{
  "n_head": 8,
  "d_mlp": 704,
  "norm": "rmsnorm",
  "norm_place": "pre",
  "optimizer": "soap_variant",
  "lr_head": 0.00649,
  "decay_fraction": 0.703,
  "decay_shape": "linear",
  "seq_len": 512
}
Each number is 128 + 24 x the weight over its row's rms, rounded and kept within 0 to 255. Layers, rows and columns count from 0. Numbers have three digits each. The size before them is the row's rms in percent of the matrix's.

# layer 2 MLP up, 704x512, rms 0.167, rows 91-127, columns 128-255
098:170132080101094162088105102117097104132116171142109125126133134134130105077081112123126092122141128115156151155106125122128129173129149136112124129095120107156110101147142098103176084123106098167181140175123165147139114084149106129089128094123124114105122197175069124136124093192141138130128126109128122167152110117122099091135161081152134128123125125096164140134103127100170092183147
100:123126113126141114149156163067138107113130153107098063079138155133099103134130154116110118172126129092121119118136162140141120134127146132063105066115116097176103155152115134146121176165185122118119110114099105164151173127131139131151183142116157120097151130116140135088147116118116117109125092140113154154134104121117158160156069145158105098109140103123149166123136112125141169138125
109:166098127110162139143131137121090150125162192098102095105147143117088120141079122144104164168119147170096153130152116098169124133163110157128104139105110117090118107114152141117131120151157128155139151150150135168127081099123151128127094185091184136125076132145079110115161132148128117152113130109089152124164115103089167127132095138110150073104102095140107142122143112142136107154130
099:136128148111160143125112147139071076178156128119113097119161125151115137114121146135117100165156095120123106123144121113094145149116109130078155166111134137122104103148145148088119115083116159136120134136166111152126153115137102114149119152160126158127107156099167148133137128134100129134079170119148160151148105117136156109138146118141128114121147173147102141109129161103116154149130
100:127107151111143140126132137129149141098094157166159117116106108119102158190129083110101120132123136150129119083094125126139100125110070127167118092111142097108111127139080128128138110190116143107158139143126149121108105114095162141139100130126116119064116106115094114111104129138167120160135091139142141152095157093108173149148149122099105117138192127130113125121146124150129117109141
101:142137097147131131139114110147129135127130126148129147173071103163173139126144129106139105118124150142122135117111143129109124129090151160151104136111150126078095154108113087128110101106134122160142115163121153099144178125100116130121135097125125114126109146148180132117103109141150178129120100144096096110127163163130115139126074121137125151081145106140153108089098180135138117148157
100:148156097153086120150143102136107108124139106119108123133127121157103127099132111178120115148167148126169103132136170148123120164132083128134132093097139094172150184124114156161156126137167114133101165113107106092121123120101120117129109120113090156098120131132076126123068122139137083119171152119113147118136130121110144142096141137141109127140130165122137147165088138148084127134126
091:126113131175157108120133110145158143104142162129125098111131146155133150147108187150119095135127135077133163128117119135120158156139160147146148145139136111134136183116171091105166097126136092099126114120120141112132159064135086135147092135090122167128105144120132103134169162138163107141106141144108131163117121170201142123119146102093124104137169169084159126111103089095080097097166
102:102138129111079166115134124101142149105130119105167095122098112142111104153098101158156098117115112117147110139120124162136137116096113151118080170098125143111118126126140156108182125117120119121098099093129104120142110186145127144164132171137103151139059119117148113113115176139122110106103145133144130119100168129112129135115130131120097131140144139127137152128144142142130147142083
095:159138119113123130108120141149121179132115149139134139147113131107123116141099139066160155117136136132107114119111161116134106137158149131103118078173117120104071147136137066151118142141098090144110125178117174177124154157159147112113124138153137132124130120151150089131090110124081107166120146109140104143154130122136128141118144151165199146153129100140116129122151106110115114132115
103:107119144133138104195105123135121136117132145126184141123116144102115148116145109161159134106137161134115156122111108083093136077145129176125153149124125131123109103111098130112119167087084126137128124148075115152158086157120139173123136102126161146128132139113120120084135144179123110083127162100125120117141088157151102106143102135112109114134161134120189169140127097089152155136138
090:082118087129153116117110148127115174152122149108122151176138159146111128132131111144122107143087118124140102124148182105143115102151131127155185195102100129108121132135169116120096127128136176121141151166171114153135109149119139126135110143127140099111109112157120161123126140184143137153129113120090101138095184139132173155133131142160160098119116101192089161102113105123141166126144
102:125119105109132105111146100142163153147144130112116126145182150135132138113116156154103154118132143106114128137161139136101129137156133148135114121117091138141114121120108102110139171104120106090170139139133162118135168133161136169139105152110145131129104153128119118149132150085152138138110130086111156141096124123158131113138125141159100153158135136077146146147179116111106141122109
091:187123117092160156117131099071137109099117149133107149139151130109124155146133109115111156089108130104124128148096143105117148114124107112105139128142119139129122150145135156125125129162167117093142117091076106150144101107112127141153115130132143155169077138144105122145146135121119107105147140123167108119131085128110142109151177110126146172096160094121151122110110089115102182127163
109:117131177106061126145146167086092128134164128130151142132102125124153104124119092146151120135144129093123129072146124113182137167134124174132150137080104122152124093102124149145137141131182145151167096153145107087116146127116197115136120114171126131163149152130144100063146136139128120120089094158129106109165113119118119108147130169132142123139130123110163127152159151136128137084119
096:137164075111142104143094145129132138118151114132185148096136162141093139128160121140168089141134100158118109109117152118155123106145100153115152130134159116148097145117141111144095136117099114132090119151149146145161140132116120104124098109113113160158140176127117166153105058096153084143131174108131103139103135079105160155115128123119157135097087129087116101136093159090134128098110
094:137120119158140140175145129128153128120090082144131116111127133104081089129139149158115130083138068116176139070127150079118110108116133137093155165154127159186122146116142139111125153101091133108125134139148120171114134120104115151095119126095098133151123148125141157189116156143136100133103152091142125138154170144136137165160157137148116116099107136136139094115151099116116115188157
107:104162094095136128157134083124123130083139118139087129113109126150123092117108150156111165126115152135153159140146135125134153094104142174143102122125084163086115141108138091174098151141122165156134144148134113156145131154147093135118129126145144095140167131182130141142128133140161169154151139120158155106114119099103126112182131148087094122104108145122125121149176145137147125135107
105:136134116117130120103137155151083157120093125139151137123094135087149120110141147153090108151090165155103149136128118149164158170092106100170095127095153142122144153088079102131110131172082109114125104145103151119151110121131151141117133125102140127154141156079169145169133147154113150158106150119133136114149137099096128096114128126137101134124134128145186129148147144166141117128131
098:144106132142113110145115092091130171118160119148152126128130158156166163151140140116142122136135130146102143143133157108118114088136119129154107172132130109157123139178085093182178126116103116114118160105154112156106127178148151132165104141159112157144096137129135130165108123089084120076153093140157126137122096135122137130126084175127105092123178106102125159122159108102146117145140
102:052123133121137171135096100161150093121080140170121108096141105127113156146144116140127137154117134137105104119120072106132140118190120096120138147127124135160099149215124101109119155130105143114105114087111161129128127122083118138132124137163140121149085110154097127100098173129120099104127105171129119137142099112127119164117123102129154143125141109091135143126062132108114127128103
097:108124132147123122151119103081100091131109111065119142142108116119058118109099162151137128131133129143138131126136114122164173172108183109117117177113104075172114117142149090143106164104120127156124127125108160162106126118174083117103125097122137131134113119174099137080116155110132094117110107157158129131143136145131147147107104146136125114076164108160084152110078119119114161124103
097:124104106146105121089088110102152098133104164102087105086122069112112089104103078133139124136090124170103116150163102190126121115078134136111140128104138096114121131110129142134117126137122119106132106173136152115151144134117168159091167135142124125081157166129110087114139097141119151148122096125150141148140152116121126147147154125118094110136131141159126157147118142123185131104127
093:134117133139116108135111123099137137100155080119128153131155078192141141125139095085113132114118150156088155114137091134108135121145127158127126109088100126149086134106068107133110154131136147115142156150106128134158103114165131116168126095092171128150108109153139120104168140137156139167090128108140114137105129110142089131120130135134104118121146137109120128129158152109093148099102
102:143120078141122178127131110132126173116154119154125176155120136113166142137122127166135122152147088125099094139115141149128139176150096122163103161123158121117109118158151183126126119130143141114130124137092126170144158087119165116153134126127123110126154150092116123128136098115091123124138137126143114130086136133138087156133138111134116075183139143093162080131116124065175137087099
102:087139118120157173113150102172119113125114155102120126164101146113114113091157120159116158088104098131129097111074168158132124179142146117110152154110182101146148125102121083104108150131090137122158127104131139156125145124162150144134163122127186131137108157094114131124102142153143099132122146100135184082106102152163173136135139123151087123114114127107117123153181111118129121110138
099:137119134114096095120189139131133119140132127110121097130180177113130126165169115184142129118125154122137120141137114171130141141163077125126144145128125147133098147125168133159131112128126149123133136075138150138113149133117140155147186114136137120089106147140125134146102169163155176084172104122125135151093115138131171133106134150105160134125102116129130134128137113162098176170119
097:133064207110135082119120106124117114101130108131114158113130134154121162109102114144108125176147101099141118083170096126125125100145116125102138063136108124147137047095127137074101107133116121130144125100106149091109145121126114127137078121150166117098138127118155110119108146159150133118114098162112128091131159129121149148154151098112102119137130116147109134145140118134112168103140
104:103123142101129095131130128105161132103128108100162121133105113144101116142113115146083106127151136093122150150109095152117097118115139084129136139190121137105129116130143150151105126125065134164097118153169144118161150174131124141120156118076124149096108097113108158118153086106123169139122151144149088139137131100115101129149108107130078142123185134100133139130116113108147149122126
093:120136136157133076102117139171145117127125114108118143126142111111117149128058102154147104125129154196119118142112136127177125118069137120120128149184095084140079107177146081125143091075149124118112112139100131119113102106126103145127142152154126128102123127165190107180092100147107108087141130117113121093141143170131117092163154141110093170136151090113100149156148098103120162138111
103:135093141134120144116132138139134139113123160091177153142133085149153110179117120123154131121057113132129144152118105143129115112128105119142137182159124106108150100114147133109107096140126146133122112081091146152137161125153137140107144149114127123143158113083121155110117080136137135106111136126162137091100151130139148112091158116179112102111149135109157098110134111119083138163116
096:131128141111166126112106138104135132127101109109113136150115149123095102112150110140113138112140154138136122082129120140084156106117191136094103145129109127118116119122141155116166096110108083090098140125114129118099152128178132115132157095122124141157137137105179126116122153110103147109158138114124108125148109111123155118107159123137128174129149124127104134118118148160126114119148
099:121164137157133143084167132150152147127134113133121159169124146149148120128087082148096104155131065117121130112115106132127169135107091116100112154122148141122183137095142131081157137119093127157141121133102145104200089120140105078104137143098119160125169128140144107131152132155119131119115094145122139126139082143186152143125095138108162114128130131173153113167156102103123148129153
093:112148138119083140175109109129116138139116104141111104114110122136170148126092119139143117170153151139106103129185130131112142089117126117126159147161108102111138140155112102128109140118134136119148114133155105165121128155162123078131216182137104112149141136154132124143119166155164121130106097126107094136126167145131126114131071133154159102126161126106133124196161147124135169135122
101:132121115139150136100149167083121116135121149138146116092127149137150146146157134112113134162157160133132122169121107155112173119124057117137124111031136149104171154072119196124121110131101147094137148106127176140079120132099101125173119117139157120134182149117129123162091087132102171151121109129145094120121175160148120104148135106109106145113141122118114106162100135170146144153102
096:140111105100148159127090128132091139129130129139168151108162113144145140134141170090086086143165091085126153105090121135143133151147108134151114119106148153145128114159130100130111104138111168140169155111162147112127154118087111150142173127143145146136139125129146151104128143131115171124074141157164157150167122136157087096153150146127134088119149142156153162122117138167180166097129
101:144134162172164139158109126124126131096112094123147093153108185132102148131137079097112136123141127137134153155117125102119106143154103132108129152143166117113148168098137132143142126157148116145157154101103150141113102126140120198120109145113164104142078106140099120094116153100137092174136152146141142149097091098125140129114130124146131159107150155142098138062152142109098132127104
# layer 2 MLP down (transposed), 704x512, rms 0.154, rows 91-126, columns 128-255
093:097112142157118180111101132147121155134144104156138127098107133176128153156115159083159112105144063094137102107166123104118142121124036119137107130112180168136129137140138127148123111112128128110131103147147100093150169142118142168118144122160133140136159132100127098150173181102128129184099107115121114111109141136134145137103102107128154122136085082097098137087124157156141146113144
102:122105184119145095115092104111111155108147145134149138120152124131112120096119145112160120160159122110124141116105144159156137061153163091149159106138126100117088172117114102097149135128111091114100094116117111128100205144142182090127133108096148119110155103101139116177134163127087165128152112125069105129114073131095127137122153089154140132116152163093109139159148117154098152113099
105:106133144119162147136155124205111143131150133119149112149161135153133105096123136138090132113097144111099122110119110146150127126129131166137145091145114147115132145120116125099149111137087122146120096111053135122072130162110147130122109067150143128137141134128099087162119129187148121125078131087139146139141142096110102123148112162115167118148140165098103147118117169159186116123138
094:132086154094141083079143139139102125094146143134118137117131112115151135087128102154133080138136141146073152128111168097098138102110155156166126074168092147107108104130139136103140110165125129117182111091149118093180119127086126115144110095126142159133086148112181144141143113157148096144116078104129144143115113126165125152121142143108131102144119111098135164147106149125137113077125
105:153119118092169149121169117122102137149127122119164154144154132181112153143093122100138134160154122140146145134097113135066136113140085144128148149104141104130103125174095132114123122098131121120126144119138174131106114125078136154168143129133147108097152145106110137121164160109134099150132124143127129122125176110142108090141124078123128104152141107116090169140141123124130080142147
092:128141133120117146133110154116106144124145143090121167121124110135121096156168135148131120148131155101108122137097140115142120102174102150126133122113139108176131123139123145066142137145132161152137136134098141112135109133159124105143093130107158140143152123114131098116128150122139139157123156156149149162096118140111130126144151146135129098149128172111101147188107178092127189144154
100:076109075121101089117154105146114132083160106153144132154150121129092125099158085147108148119099109188149150145110117150139111144130122128103169146126132165182130123141174114128136113129161141111140109128109131081105119148101169127138105096096130113097122142116097115084097127134118119137193160128128145090127084125083113119146143120167128099143149122130111108122173110109114116137131
104:129123167097102104119141102172139173100147129088115145128166137123099125149143133132114081113122107139149147147112145170086111145153079118107115130116096147169146134150153171134139164134139120100113116133105107186103162121152109111126119076130082101153159178212121136089141131138138127117137094117109136173170153154164108071120124135138108126113133131123100136125139125131159134109154
103:113093179161097135153079105114135119152123146172142136114153118132128124224121117115150139133127122141121100153124098173149098053101161117120145131139137103185137095141103113129135128109130109134153130101116100146143136133150125100139156128178127134155095155096114154122128120143145137124121098128111142144149083123141159176141083143146076133175129133127092135099105126095136137131109
099:159134115124152119168166120135093068135154153129112174171126153117093144089173114110124157145144154145108141124129123145144125148136124150095129158106134169107099132102125134124127146093081157095173113127150143145150141143142137166148084124116135143129098161093126167108136129108118118126131133111105085150118138162087148118108099128098112119138088175136100111137118114153115136133156
101:143115141138183136094095135157176097075123099132109116170128143138127153159115102127180133123133160109119150139149112175128104094097084117157149152112126141141117058133100119128102139118139111146144114131117102082149128149111116148123133143160154123123143148136165120105133115119122117136088103146129109093163141129167130153086157153165113060081122120101120122116113105141133172131111
103:100170126148125151100139140096120171138099168081123098132106135106149162119133119112163157183139114146121147110145130123078164107136116172143133161143112089083099113156141131122107115134143137119133142126100120101123135111129120179103154134113073135142081128173139147127173167110209138159129127156118140161153117119091146123127113096138162143140143103148133165092130147081098135138166
100:119110138109133115133144120141130101119126131137126109162119134099107127126128126146103092122090099125171127161116097098110154091142137111140137086150132086159078123106100130178136123123118163131128146127126128174127126098147115133144114145179122162134156115150101147098152087151120152142124098141115116126131131166095119086105090094128175144114084076086096094107116119054101132150120
087:177139107156087174127140106139120092172134091143140115122122146135130125144121117133097151160135114172144153101108104116132091126126132148124138141147149166106120150095144109131156104155150142159173133122123107151134149132097131163084148151115095140133137158142136143125164112127153148162086124136102110182181162158122106133116124092127092097134179104140147095109145095183157131166111
102:118182146144141114173102094144138153136092120121125136118118152139111123175142107164133121115128137091082148135167146158123139156116081120144109148125160127153104134128125168133129164165136150117110127099161092138138117115159097137130165107114108096163141138114138138103164109146162095077142137110132108114111154133098118100121136146086094107159128107087134085128106154166118152141135
097:131178134114135158136179133085115077094121113151122130154114108103123137121123097109112112145128134159140125129108111137133103110140163116093138117140151097129185071175133154149115128133155137124128111117163114160131108106128094128136114142116087101151153132123126106085129134138124164131136146126123116125130108167146114120184110147126117098167115129119122121094114148121090145120133
101:136125131121128126129150094179113178103074097094103104101169080209151110127140114166134137144113107106124111129145126148131133133136110103126183176132113127157133122121117137162097136131133139109105154118135105125156201122118127120150149125110129148116140120152127139068119116142134127157089094095146149152132141160089125078155169186110104114117118136138081114151109138150160103132104
103:096118141124140114150103088143116164147165133119078109126132169176133106112127105107153118116139120155139135135103171178149113120156168111120190161121152165110151136168121126123141166103135113107111143090140133120097159144137130162148114082114132103073105126111113174141148106157129175160149138143123109133104129145167146110111130162109136091131105134096131080181160172112117125169145
103:107171135131141101137098098141163084146122119128121153096098151123158137113104158138153149139182099124116133115135117184119112129119135086165124102141090097139108128097132132110120160134092079108094088132146095135141117136096135134130091144118112144104095138066138171090131117162125092185119170096129145126119124107120144091142122127118105167155083119077119097157124132110111120156131
101:120118111108146111089136080140089149139153085124137134175115082160126126136137146139151103101122143106189149145122121112135101131134147103137144160131142165139103112142120173100159100101125151112104154136113131126126173151161128142097111120148099137118127141142184128134131106076104147173129165108123102153105119154139134120080146103102132084169150129104150151124105148128138154112102
103:134154148145169115144152165157116129150188154141154108121120125131138121137132132121158161154138107163138145171097121106159179127089160141108118135145123153112154150129070126131119135104148105133127158103117135097141126166185112127144162152125168127144159106131119134097133150151142120180126135126132145125140133121153108107071148139140165167173147138086143168131134111133105146138159
099:130125113123140116133144144090162121119157117166105149160128097153114095102134186107130131148112161106129152166133149146109116127164127086150112208135091105114160165157104099114137149129161154150132116132107128134124100108111128133113103129100119139113128142123142168121157108118089129132126100126113144159067153133064133144152137110108166125112158111096117129147118108130085101070110
101:089131113121139172128139149093118166154092146130118124089115145125122150132082115126137111156148126152161164094058121149123148091136129185115149104124140120133154152128136118109112127075086147114138159120122108128119107092140170151077127137151132131149147074121111101091122122091110139167159079121108129168111182148082138141124135129122148119122141127123122141116124147132139157141131
103:145116121160098117139150151124134126087132102130122124115105123139146113151122124124135123152112126112144095081136099108092127113132129086112109128095103116141089118121122137110133157146139125123178151164143159184138118107107142141176097111101152100122111127068137119160132162113102156123131159133174100153170133162107153117110107163094087123138106153123166140140116147059132090116122
104:150099141114152123140159108137113153142155127117140145116118152112139129151188126072096137127108126123123121118127113166116156167156089064106091167140203113146114111161151087127170139130123098131156141114146118159131130129081105116163134154113185094138155136108105161128183162127078078159088147129143075112100140129120116138122132106123164110150120100117140133205129097136145114107127
098:126135086100180145169162131134174127164135116101163149142133137153148136164109132091125136111155128140104098123132141115114130110101129122140137127147120151139104121132106132185129153152086154117132119108152128143134132115122105113099139169129130137101117128134144141144193134140146095139128121150121157110147117092133123150083117153101088138132098133170127130113122111145132097075187
102:122128137119112172121136107105153143150158187148139152155118080138152139154192133136105141134067145128115162156126145115124169149120141112121134117132121116137134084149145124107086149089129148122097155154126117116157160146159152118109111125144159148097105132118125071143090150122118160153120104115138154115139120101142144118117094128145127143113129140095065067131155095117152120139144
106:169132117141135096157095138154133123138120102139106126117115153141156159091118142158081149133143124130141145109131179121128098172144093144126118135152117133155134123167141113123132113129130089160144164113128123137136134118140102145162110132097134100124141143141146114147092182153143078173132173151128137115101153115136099135134157119140102106111102111127109110168110121192167137113168
099:132110165158106133101132083147149145116101135151121093178164149114096123150121117098086118129127098108148155139152113124199146143157151165116150102162151151105095168123143105111144131128096104102185106130104121135149135162062113105133134098107188139117089116062109142076152117116071145107131126143120107091133105141151136156144127093146152093148103156089114124143130145160173130158131
104:090120114113161147071127140116101081143101136139155121134150131119177131158163151134093134104158137107177115102157150177123147102129118120117140129111112137138128108059144131134123137163168184088131161119122126128058109125103129135112151116134083161133140125118121124125106109119082145152127146122099092110113136111132089113124139148102137148122132120156096145113110127140139173097139
104:115118108111105164140114163127161055132120135111129158147134122133111149170091100151148097132106097151160121107114080134128121145102133138130133176132120147136138119130169112157148118139144087128131125104089162133164088131127098176166159110132115119133137121110109135121159109121184128095125142114171087094121111107152117120113121156137107128121124142139124122113112158141132129126145
103:128117166088144159083154182136092116133119104140130169131074142117140112126154109157086106107111154136091174107100150133078143129184095115172136182141156137126111151159094136160133099071096151137109138144139135147109133137104121131115132124147073134142082142145146112176162137152143087102123140099124141145131142108077140152148170161141128174110131116097130143132125100105151128139160
100:100163151131097155145100124130133172155155141149116109120131138103142151160118117130112136204125158092104130150095110123102108144125108145137129128133109122083137124099138130130120100120156105080119109108077152124107135111119143143092108144148150098134190150131153127128128136132136121078193105133132097127105100123090109146124097135112092108118152125117126154165111128107139140097136
101:134130132146139107101144076123166133103155140120130134121068130142136181152139106148154092139096149116106147076168120131142140125123108097170121181076119118108157133135150120099154111064115118132162147103126186171117108123099134101111129152120180083127126115118179116152175105159154128101152106121115087102123137137099111090181105097108082118120173144138115143172157156137101133114157
102:110169105154122152116142150130173090132145152168117137110099134140127101104124136097166155169109126124117131153166126127135099152159119160150163110150141120124128121125191112116149133121156156097087141118092126126117121153155150135094153126103138200128099102158105154081112121114093095154087153098076139160103092141171110114144153102123121132137178120105134167098156154128097112133134
096:122092119117155166123164131135096163161150138112133119113117088106158106132152105128152138154119109141171119139099159115173116116181151146132120121126140137126152099143114135148133107117163118108112131106171128148138116080092131132125097114129118126151098173119131101137095122143167135172122142115122105137131143095108157136111115077168112143150123114129100103122104123147112181109132
# layer 2 MLP gate, 704x512, rms 0.161, rows 92-127, columns 128-255
100:069117121115126120162129114085084150124147138098172140114139121160143110124114167101128137177145130080069104137195117120107110115121138126115126134123118131151094161153123109127101171127096089126134109115144125118164150103174141091128122140095113169083181153139143162128144147119053148148123131123117105131083098118117141166115119132173174114137110103119096118169132121138182168132128
106:116108121132158127148169101137130139150132112127104105069160103115137127151082115121109194067151169140134083075122100131088128102101144124172141117126057084130122132160103133132123137117150108095159137124146094116155123111122167129133106123102137177129134096127159141096141076136125130095070153110122110129109131194140142129167104104170082137140149142146165157115117159116161132075138
096:150130152136134133130125125106151127184112105127128126087111139150104124171147151132130102145102140129185127150139131121116144163152123132143190156070128148118121097111156139083096123155103081158070184121159087114126157156122129109168112143153147104098099131143157106124130162126080111107137110082116134145140138138118104137136177137118125106102159089127138128135146140111112143134163
100:123141149110107112097127102156191131169129104106133125152160098123145072132131154144144140094155151140124125111166142150137161121156143150160180149120129160186086075127107095139135127121149165115132103145125109145120090102129093088110156149154099111128164154120120115142142159149123128103135113101093154147195121131143091117146122166121129107124111123134110109093118128122157145151120
098:160151089169108142114119077116126131093143091142122129137096089152110094137147149152136124123121173110078121121087125116096172138113126166131113133131144159132123120125101142130154077125167122166125141136145138147138092104124132155125123134116138121125137089123154146092121068117116193140144088160144090130119103102142119105170127138142113151119123166159186098118114091091108093142131
098:129156125112141108122126129118112121118140102171103128155132134114162145108175116114134141155153102117102119113151132150120109103141121167146097120133095120090102128159111143098142113077109104127118144108150155126129093113116110142146099145166091141137109113126146137141118124128097135116078097157139099106154119112093120134145117141135101148166086174141157125110088173126150144124147
094:095124106069134129157117110127162145065136142147096119131143145166151129061140119155141103111143149095104153139090124161131117141141149145141145149106129140145186161105143133116117159133137121119124172150124110110090156077140080104169088137087123141117115142149109140122140131128116179109127143117127117145152142158161143148151082128125116062137136180143147141141137086174128086138124
101:149100179139116118184153124100118086126132113169109087144098139149152134145075138133152107087128121138111107127129127180136114132101167136130136097155110159114138090155159159151163103113130141106104130055117141085166141168136122102148124143142153109117173139192160126131108151142144104129109112178109123078143163114098110104163131087112123134144158126120118157140116113136102118124116
103:126147107100152167134106148114128150069112134150145098131154109153155098109148138109134154101166115121117130157115130164164104095157111140132109105114123111139074119167163179121138127172092067113105164186140122108113107120136146066141115146132132135147161136123113125171143136129123156146148113119145145143133168121121147165123122125156158115137150143124159152138167085128131093110101
103:123121117107101091161164117133154152102141115099142152135098119093145141090143089111135139125114131151198149143136116131102149106094111162174107134124102142096124160117101146121131123130134170178153172108104085167159118152119127131129142136134129151136162118123118178151106137129108113109127165098141164154104134103104157132124124121145129100151158119156135138119143129105151101170096
094:161171129135110150117163109134138135134102145068137158085133135126127132131149145132136122124193107147126114142153097144103132144143133155124107074132136125134093148113110127121117099133139074098108132114089141190156128112160115155165116141124104137143111153163127116155156083092120137110120127155158115109087125116127084111160125113119096134140137141100129167149157118117130096134104
107:098156153128166134156105099120120126170158100135146132132172126132185098131120139137109097081156107148128144129126144108132124119097109149125150110126128130143154147144162104132168154130114124156121142175125126123072110092110136114096123096120180170119125104109094139098109076111108135066138192157088135163153125141122089129157136114115134124128135126151129148115067177160126118126130
091:131147150171097149147089164161143122159132139132125152122097100120146117118132139147162109187140152143115097138122097141099150110188103120122139111096138130119099145145114153167131115110123135116092106182123119129147136133160124165093150126074139099094121146132122093108089102147129137108143165140136169138112122128129124110121092137142116087132141158105142158166127138130148156123151
104:129090101078113150155118099156125111129135105134152161136127107105131094141126119109088143145178145145157124140125149132162137109098104136153194150129167129142146138167169113161114080134115141126095100194093120133143180113084164125089109112135153135139155160127108130155105133105136125115111084124113173153158174095155101104117140137108092109111116116123104148140122104101153128120055
093:155105134180120116117136158092119088141156159171122112176125142156120137125158093129109133139117112109150114133137105114131116104149130110110122131126135119086169144135090148135126114118127163171130117125114123098120143111131156173110133140152109136118119155102112070126150168100106130147145166111123118140096118155153093122149122142156075102095067142171145143158137137139135120088128
093:097157102158130113083109123111114143123127099113130132166101148123120131143126150109118127122123132083083130136133136130111138167141160173135120090093133119073109126148132143179139145134130174108138155146116137147118081107087156106109106100124090092090168146123120133106176114118150176144079108125104086148141086125120097131155125148088105085129189131126113114184109142116150167127102
106:100121157162111053156114098165125059108099161121134150133135114137096095114128162091152121128104129153159136151113124162110146123091116128102110138116155122127145141115127115132081166098129153110146123102127128177131158109139139120125107089160189090165151121121100146153125159113099111103142076138061141081101128163127133151107135143153100136128115103166126099152121173125120153124118
099:118109165130154132065153152139143115125113151108088150119065126123130133131155103106111160110124166105166117113149139176167132155146188099147119144122151137120132127111071174163138134166106139124082131130141143117129114098140166158082106128125133160163123126051121153161121144129152118175071121133111131134124157138116109099123125136159087171091129153123109116131143115095080131131087
095:158124133108107120113137091106129141068112130145127158171139131150119152140152138124127128108120092144135166149118092181099120109144102066125133059138151119087080110099147076154109157142156175133126105119130169118137098106139135121183142123160098131126136122106120100132159081118132125117140137159135163122089152130133128112171100147097106142128144142126146146159112127155145072153130
098:142092123162145097153115164118145151166112112117142132168102119103180161100141144133119149162126121133169112140157160141129144078104166162133143084107129133162164080135082150161162139118126113119126092151133106090099135127123154130112133114099100127148141120120131088122170206115136176130109152124132111092121087127128126115132103156117156155153126101168107159102130111167175117175144
103:089138114100119133140110134106148103123093128130192160117108136118154120121109080098105128142143132124144140116075161136138120150163136177129145108092084146121144141155097134197122133132087137149127082132133151138123138099157123087130124140099143133113137141086143100101152124184114143136149118155108085142146150124131111099137127114139119162106144116143156123135113132096112112107137
103:139122140132139164072091175108127106111124121106129145130161158131099137095128148104193095167150155157160128136134173155149146104079126120097136132146108105146139123139110158125143113124130141123130145136118109128115104128132099122134160118120137101158137100072155140147103143112136140079110108095119132135124155102091153093130145152089118125130145051129097139148154128101172076118091
099:113121139111124146106116119135119132089112123128098105129105145066175178168169141087120117096151115083133145126087140119119148134091153128142143152184152133110148108099111162168181141133101104122119118121140085127089162104119152161119106141136097109069163145110103144161133125115117114120157127112114146091139149095114159112148146128121125150121124147157121119112147131168130149159125
097:145151122100113166163113132135139148099103100106118147145133091124166105122153098138144149075137092148117132123149116097162132146125162134130149148121141078125122103125144133090096099161136117125131185140115100116077129129138093136127164157143091141166121118093154150110091093123109127155114167141167097150130124127150128110101158129162115124106181118111127130144160140130112152173079
102:105149112101138121153098152161154078141133153145136145131125116098108131109118136145127130147174194133097116111085158166116140125133168132126164133119117120082114104110148069121109134166049155141112119182148160155133165136143130129134113115123104114167164141115088107123047166118133134116099171157108112116089111127170144083128124143100144115109125148111124144144152117106124115139168
101:115129095136127115177090172127138135100148138155157126126150132093095161105117129115145116108127151175121108161157131108125172130125132113124130136126122094147142128126113125144093159108164118175148132172167131129182115109172115112083090130100155154136156145128158175074150075089139120135117087136099126132100121109119100123135155159106121119173112083130097141120119119172086123095125
099:138145101140124139127094082122155115106141137149136088114111131125145121100134082154138087153150111157118100131133141105105155117131179157142129131065086123122103129106112137164086138094125142117055167144113148117129129136151164136120115154165136098105092131147133132139114139119143154147111128141104147113164121129124123153101134133077145148121136117112129127142116124125208121153139
104:134102115133150074128128133119170165106117161133155106110170123161106120148107130115137127170145061133111127128149093145115169114085102124102139111132116137155139094114133107117112190134141080101123142093140145107116111111121126117163143121091160120121117159133138127116154142152103146133140100130128100085085125173129121086116127117150167112120157145131137133138122132132161119183127
101:086152090105109157176103113094126111136145093173108156146148140146146159131162098118139108106146149105086143079110157147120120134098137162149154142123125173157108135159110133113126126168147142122160134092121120140138119152133129143121136173140170161133108118108105136126108127117118144119132106124109093102134121116125132105134138165167139096126071092151113142129162175111134130098150
105:112095107089086137160127126092154137120120154141139150094128166102146124117161176145151133129121158061132141137133158141105093139153153113119120142069140130110108081093114181142113143132137103162120138122103110146104131140126137117121112105149106139149144132142130134141106149114161181139154103137110136121101123155162136125081146100138150143145166092135091124105132076110099099106121
096:153100120141102128150127132122097133156111119139093184164159121072160136136131126119137130125100141131115124096132148116131129118113137098153149138143098123153151107133130160159132092122134089082084101115142088108139140106170139156135136088131130159123102133120150147107133097131098140105135151126081142115148114113146125102119092061146159182096164129142105124129121128154110133165148
096:117152105111116173103110106102146128091139159103124155082133123114089110100134145106158138126114089121152079116090132129106111115140152146136128099109172093131143156157140134129131133164085151087126166110118102123139172141127129144120144077112141076133126112125156117129117137110110153126089141150134129138085129104114163133137190156121099145138129153074136140115133144119100166191141
094:132135117115117139144141108171104096118155137155137125104114099105141164142158160114130117103109077110131141074145114143156131154103122117129120129105103128100129119129136114114161177110117114140133104144098116139173029164158171168166099133108153124122126129126137091147139144069134110114076147155095111140162155132144136164107116127164139167179116128131134169086167115100155129133136
097:095146151160125099119106071142126080123105124108129151120131088112148121105111099135136095144182114125132085119132156150131113146091105129129147180159111123135126126180143174139149106142159134104132136159161152085126103123159151117170138099153091115078162140141077123143122103105111116104169114149134174115141129125156141104126146081139157116140116155060173122128111082151110133131121
109:110069115086128148149176128071136134148174140153139101072084159153137135114144100094126117102130150140126101135104063127117151132213160138123121155128167134098122112171141088171127112142127165098126159077133109088128095147130161138131141109187142082078122099122142159152132101122141153147146129099125079156169114139133121132126114183143116087112114114188127128151149122130089103165126
104:141102177120136124089116112108139138119160101185084130134127134163139132114147115158142182163117142150103120177117157137127121129159130121160143117121136172115109128123125128132115124127093161072080091133161110137117097145124135152122118150119171104148117090131167107143116120159162096112108137118122133153126120138134119098111172131170122114128107154163144169123152095114131125152146